config.yaml
n_kv_head: 1
d_mlp: 2560
norm_place: "pre"
positions: "rope"
rope_fraction: 1.0
attn_scale: 0.125
init_std_qkv: 0.0191
init_std_up: 0.0191
lr_head: 0.00285
warmup_steps: 261
Each number is 50 + 12 x the weight over the matrix's rms, rounded and kept within 0 to 99. Layers, rows and columns count from 0.

# layer 5 MLP down (transposed), 2560x640, rms 0.0234, rows 713-739, columns 120-159
47 39 61 68 58 34 60 61 56 52 35 80 43 36 64 66 50 73 52 64 49 25 58 39 43 35 62 59 41 37 63 33 58 68 42 45 47 30 57 47
47 34 43 49 25 37 67 53 39 67 35 62 24 69 68 54 48 61 57 54 56 38 28 41 51 40 37 51 70 53 41 60 60 47 40 41 46 44 51 47
31 59 48 23 51 60 32 73 80 47 38 40 42 67 44 68 88 47 52 45 45 54 36 56 47 43 41 56 72 55 34 42 61 42 47 50 38 41 66 60
57 45 55 69 41 47 42 70 72 47 50 34 41 66 57 52 43 77 30 44 48 64 33 34 45 79 54 29 67 52 44 62 39 45 51 62 48 42 45 27
63 48 43 44 68 38 56 61 58 46 44 66 64 44 51 43 39 77 45 55 28 31 57 40 56 53 32 62 32 45 52 50 30 35 51 50 51 41 27 64
64 27 69 53 69 37 30 46 40 46 46 74 35 49 45 58 42 44 36 48 48 30 26 52 46 35 35 56 63 80 62 55 51 83 54 23 52 34 59 57
28 65 64 37 37 25 43 58 33 43 63 73 34 37 70 46 63 72 42 53 54 48 51 80 64 26 45 55 35 55 31 30 50 58 35 29 51 47 41 31
60 43 46 38 68 43 34 32 36 56 33 23 37 60 58 55 51 54 55 54 43 49 54 41 66 50 75 34 53 45 61 76 69 56 54 51 81 53 84 30
43 52 48 40 46 43 46 28 48 66 52 37 30 31 65 50 36 43 69 63 43 39 53 47 59 19 68 51 37 50 36 32 31 53 50 50 50 41 45 55
50 54 42 52 51 56 62 56 53 58 54 29 35 53 66 44 59 38 50 45 44 38 61 53 41 52 58 49 60 58 44 57 59 51 59 62 47 53 43 61
56 46 51 54 26 52 38 67 44 34 54 40 42 68 55 47 68 35 59 52 45 52 30 56 35 57 44 43 53 44 32 51 55 49 36 51 42 58 49 39
62 42 34 58 43 53 47 60 55 62 29 61 80 51 60 64 53 55 61 69 68 80 64 50 49 47 42 43 38 61 19 67 55 41 53 55 65 58 52 14
69 66 44 46 69 50 58 60 53 64 38 67 41 54 75 41 73 65 41 49 61 59 49 41 73 48 27 63 50 59 74 36 58 50 43 30 61 55 57 57
45 49 51 17 64 50 67 44 52 65 59 56 35 59 43 45 42 55 39 51 49 24 48 35 63 43 43 52 30 46 60 30 39 49 45 54 31 69 60 62
33 46 47 60 51 68 51 49 34 48 39 68 43 51 34 38 48 35 33 60 47 50 49 51 56 36 48 47 23 36 48 34 37 56 48 46 54 54 63 26
33 36 51 50 22 60 54 36 83 68 45 44 50 37 76 53 54 64 55 43 71 58 72 46 41 51 52 50 40 62 45 24 54 41 21 42 39 59 59 53
52 68 47 40 38 64 46 48 31 49 55 42 52 60 72 47 51 40 46 75 63 43 53 47 61 59 40 54 67 47 38 48 23 73 42 44 62 38 52 47
52 29 42 53 59 42 61 48 56 19 65 51 55 65 51 55 35 65 70 54 54 48 41 41 34 34 41 66 30 24 45 47 45 46 50 49 49 50 45 63
48 46 59 42 71 38 72 42 42 47 32 55 37 48 40 50 50 65 55 52 27 40 65 47 48 58 51 62 28 54 40 63 76 70 46 39 68 47 69 65
37 46 40 46 57 61 65 46 56 49 51 53 45 54 42 56 68 48 52 55 36 65 51 46 49 50 52 66 63 54 38 59 31 24 39 41 52 61 42 45
56 60 40 35 43 78 41 38 71 54 66 41 31 56 54 50 64 70 44 42 51 58 48 30 48 40 42 37 18 49 44 52 30 42 38 29 38 38 48 43
59 71 48 48 60 43 43 48 81 62 43 47 59 57 38 47 54 52 61 50 49 64 70 67 53 35 33 67 45 31 57 63 51 55 55 47 48 62 48 59
54 41 49 45 28 62 43 38 41 52 80 63 42 27 56 54 18 69 68 32 54 59 56 55 52 54 52 57 37 68 78 49 36 66 73 44 42 54 42 70
27 64 46 23 53 44 41 28 34 46 60 41 71 49 40 42 51 54 58 46 53 37 45 56 56 58 53 52 37 48 61 36 64 41 41 46 54 33 62 31
26 51 60 43 53 24 59 59 54 47 56 44 48 57 27 46 77 57 51 38 42 46 63 37 41 53 56 45 52 56 30 38 53 45 51 33 48 53 54 23
61 84 45 56 63 53 43 46 53 40 38 49 36 28 51 59 67 51 47 47 41 56 47 68 43 45 51 46 55 62 73 37 65 60 58 48 41 53 58 59
45 32 45 50 51 57 40 38 54 58 43 64 44 64 19 48 53 81 44 59 73 38 59 43 40 33 49 45 50 63 56 67 50 48 34 74 45 52 74 37
# layer 5 MLP gate, 2560x640, rms 0.0269, rows 714-740, columns 120-159
32 62 39 60 66 36 46 72 58 49 65 57 54 46 44 50 39 45 29 38 81 65 47 59 39 51 65 36 43 33 42 65 52 55 29 46 40 52 72 77
53 56 68 56 46 22 58 36 41 24 78 53 83 43 57 57 55 59 58 64 48 54 62 25 53 55 46 63 50 63 54 41 55 53 52 52 72 33 71 52
48 28 33 58 39 68 35 42 41 59 55 58 61 53 45 71 61 52 43 56 40 64 54 57 42 48 59 49 42 63 43 50 52 33 44 30 54 37 50 39
49 47 48 29 48 48 45 78 76 49 56 63 49 22 59 48 50 54 59 64 50 52 40 36 48 40 66 51 52 54 68 47 51 57 34 47 56 59 54 54
50 59 49 42 60 49 56 46 53 53 56 50 38 41 55 33 28 33 67 64 40 45 44 62 42 58 49 58 48 66 53 71 34 40 60 50 56 49 47 46
51 64 49 55 49 40 56 49 42 62 52 53 64 57 46 56 44 64 38 49 56 41 61 56 46 49 59 31 44 21 59 58 26 51 48 35 58 50 67 68
38 37 68 55 38 54 51 46 51 52 51 47 29 33 57 57 39 47 46 41 50 49 58 60 49 43 73 59 46 52 57 35 61 50 32 43 55 59 71 50
54 40 60 49 32 56 68 42 38 38 41 75 48 46 53 55 56 49 47 45 63 53 49 42 43 53 48 42 45 63 49 43 66 58 51 42 50 41 38 57
45 49 61 44 55 39 61 50 50 30 34 58 56 53 46 64 56 57 52 37 46 42 52 58 55 62 49 60 55 48 51 36 29 72 47 46 45 35 62 52
52 52 51 59 48 34 64 58 43 25 38 53 57 51 41 33 35 58 61 42 40 48 39 41 58 63 53 51 41 50 40 53 37 26 47 51 77 30 42 47
60 59 61 39 58 56 39 55 64 63 42 39 45 50 59 56 52 35 64 52 47 59 33 58 44 35 69 37 52 37 41 77 46 30 81 53 48 64 44 20
31 36 34 57 51 42 60 67 68 50 58 58 61 44 43 34 55 60 56 22 37 41 71 70 54 46 42 25 55 49 53 63 50 61 36 56 60 36 59 65
48 43 47 66 46 59 44 45 47 26 55 47 54 40 67 24 46 28 27 64 72 52 52 51 36 51 52 71 40 28 41 57 54 45 45 50 57 59 43 54
35 46 53 73 49 52 38 85 48 44 41 49 68 48 67 54 32 44 37 85 51 70 16 31 41 61 73 47 45 59 58 53 51 33 63 40 51 57 66 52
50 51 66 30 60 52 56 53 49 28 59 53 59 76 39 69 36 53 73 61 56 30 65 50 49 32 46 61 30 54 36 32 47 54 48 50 55 40 55 59
67 43 53 53 79 46 42 52 62 48 43 63 51 56 38 61 42 39 33 77 47 51 56 52 53 50 60 63 31 30 24 62 69 46 49 58 54 65 40 30
53 47 60 44 74 66 45 50 37 45 29 54 10 52 42 41 44 51 50 42 58 50 40 32 28 23 38 45 36 54 57 48 37 34 38 09 36 71 34 39
43 46 66 70 55 28 51 51 33 40 66 60 66 39 33 63 54 62 43 68 52 43 60 48 53 39 55 62 50 25 51 62 46 52 62 55 44 36 72 27
49 59 68 40 60 47 48 52 44 57 38 27 36 54 36 41 56 63 55 45 44 42 65 55 54 41 49 58 39 57 53 61 49 52 40 41 47 39 53 53
56 35 53 47 59 69 60 46 46 52 57 41 51 45 51 54 48 50 66 59 76 56 54 45 48 57 42 40 58 45 53 30 60 52 61 56 42 50 37 49
72 29 54 61 59 48 88 60 44 57 30 63 55 49 47 37 44 35 51 47 61 57 44 41 38 72 51 27 66 51 42 56 55 41 46 68 71 59 40 24
44 60 27 44 50 35 63 70 56 82 53 64 60 50 35 23 61 52 54 37 57 43 47 45 65 49 51 41 34 58 40 51 54 38 65 66 54 35 74 66
54 44 51 53 62 51 55 68 59 50 46 54 47 49 59 44 61 55 56 46 42 39 57 53 46 37 55 20 45 40 42 38 41 53 66 51 45 51 58 60
53 68 49 35 63 52 51 60 50 51 37 65 56 33 57 54 74 66 59 57 33 50 43 64 43 52 49 53 58 72 66 35 62 41 49 60 58 41 59 60
47 60 58 48 48 34 34 59 72 43 55 39 63 48 62 47 48 31 44 40 58 66 55 61 43 60 63 47 54 51 55 58 57 35 40 52 65 51 49 61
38 62 54 67 46 44 80 63 27 38 41 53 61 64 49 52 55 47 75 46 56 48 48 33 56 43 36 63 49 49 51 64 34 45 51 76 32 27 63 55
40 63 54 41 44 69 61 65 53 38 63 55 58 68 65 47 53 39 58 44 61 68 52 52 44 35 38 41 70 56 55 60 45 67 47 51 25 63 52 60
# layer 5 MLP up, 2560x640, rms 0.0262, rows 714-740, columns 120-159
50 60 56 40 35 52 39 35 34 58 50 45 67 34 48 43 58 50 75 43 53 61 54 34 64 44 41 54 69 68 49 22 38 56 78 54 46 32 46 45
59 47 45 71 41 56 76 41 48 35 46 64 72 40 64 43 66 56 48 57 35 62 49 49 47 43 36 26 56 51 47 72 39 40 60 67 60 49 62 35
53 55 47 52 56 45 28 51 55 36 28 44 35 50 44 42 41 46 51 55 60 54 48 38 69 74 55 49 55 60 43 62 45 41 56 53 38 47 56 60
52 28 47 70 78 53 48 41 39 57 43 50 71 73 61 40 47 69 42 78 44 49 63 46 44 31 41 70 32 48 54 18 42 56 47 45 49 68 49 52
60 52 68 49 42 25 47 72 45 47 35 56 38 37 50 74 60 51 64 56 54 48 49 42 22 34 48 61 47 47 68 63 42 53 64 40 56 28 56 37
65 64 44 36 58 65 68 40 56 60 64 44 67 32 61 43 45 68 42 61 42 50 57 31 58 49 39 57 52 55 53 42 35 33 34 54 60 59 62 62
74 48 70 38 58 32 16 33 50 66 51 47 43 63 66 51 49 50 62 54 54 32 47 64 58 51 49 38 42 50 65 45 46 58 55 50 50 42 50 44
37 45 42 61 35 55 76 32 55 52 44 46 41 44 28 37 48 48 56 65 45 48 54 49 41 53 55 31 60 62 39 51 55 40 62 60 55 47 44 53
69 58 37 39 39 58 52 42 82 46 48 56 41 56 44 70 45 30 42 30 59 56 39 35 48 45 59 54 57 70 46 63 54 56 56 50 27 50 45 49
53 81 48 32 48 53 30 59 47 68 45 53 51 34 71 47 73 42 52 41 33 71 48 44 60 55 49 61 55 31 56 62 38 41 57 55 32 50 55 60
42 44 34 36 41 38 35 50 37 59 28 43 48 37 44 22 45 45 42 53 44 48 37 59 56 23 32 51 50 42 60 86 36 73 44 35 52 44 54 53
52 63 55 65 49 43 28 53 55 39 55 58 69 71 37 25 66 52 59 71 54 46 69 49 67 55 57 52 34 61 48 35 52 74 39 64 59 60 54 57
46 32 49 28 37 45 49 48 34 47 38 51 62 31 40 37 58 50 77 33 40 64 54 63 43 63 56 47 49 29 38 57 53 65 49 54 63 49 43 43
57 61 46 55 24 64 67 19 67 47 58 62 58 71 52 46 54 61 48 62 69 57 59 84 54 52 22 29 49 66 74 57 65 61 43 54 41 36 55 54
61 61 34 47 54 65 47 37 65 56 47 42 56 69 55 49 62 28 44 41 36 20 64 62 56 10 53 78 51 68 31 43 34 68 71 37 48 44 34 55
48 34 65 47 42 58 72 37 29 48 53 32 63 48 30 51 78 72 53 48 61 42 31 41 51 49 31 67 60 63 47 27 49 57 53 47 47 30 69 48
52 69 53 36 82 51 61 61 48 72 54 53 60 61 51 61 49 49 64 60 43 55 55 38 48 58 53 36 41 45 40 59 55 60 68 56 38 73 57 42
34 41 40 60 29 49 47 38 36 57 58 40 62 44 50 54 57 38 48 35 37 58 67 57 43 42 32 65 56 54 70 28 70 41 53 48 49 44 41 52
40 39 36 56 55 45 50 53 69 60 38 53 55 49 31 44 49 54 27 50 49 49 56 67 43 39 59 47 60 50 55 45 37 63 58 66 56 45 34 38
48 41 51 56 61 51 57 41 46 51 68 42 50 38 24 46 27 53 24 40 62 31 40 42 40 69 47 65 48 35 45 62 23 52 60 73 56 51 42 61
45 51 68 47 38 51 47 23 40 40 44 66 53 52 39 44 47 45 62 59 43 50 61 67 66 49 53 63 34 47 51 58 56 65 58 03 85 36 65 49
51 32 17 68 28 55 38 62 41 45 50 48 62 68 37 31 53 74 49 40 37 58 76 28 42 45 48 66 45 62 83 45 37 55 36 46 85 48 54 72
48 63 46 55 66 62 66 29 64 56 52 43 39 66 61 49 29 39 62 41 58 30 51 39 33 67 43 50 21 48 37 65 37 51 69 43 28 37 57 29
48 57 66 43 43 41 46 61 56 36 71 51 71 44 47 44 41 67 37 28 51 39 59 67 43 59 58 49 40 36 37 63 38 43 45 40 35 44 68 56
59 51 60 39 51 24 56 35 32 61 46 54 53 55 46 63 62 37 68 52 74 43 50 38 51 51 70 36 46 60 38 58 62 50 55 65 42 49 60 45
33 49 31 51 40 35 45 53 65 29 59 49 54 61 34 61 45 52 52 42 49 48 53 55 44 42 34 41 59 41 40 41 44 64 60 47 60 37 71 58
48 37 50 49 46 72 45 50 42 39 47 66 39 62 40 51 69 52 50 71 59 69 40 57 55 62 43 46 60 46 61 56 44 65 50 59 66 68 53 37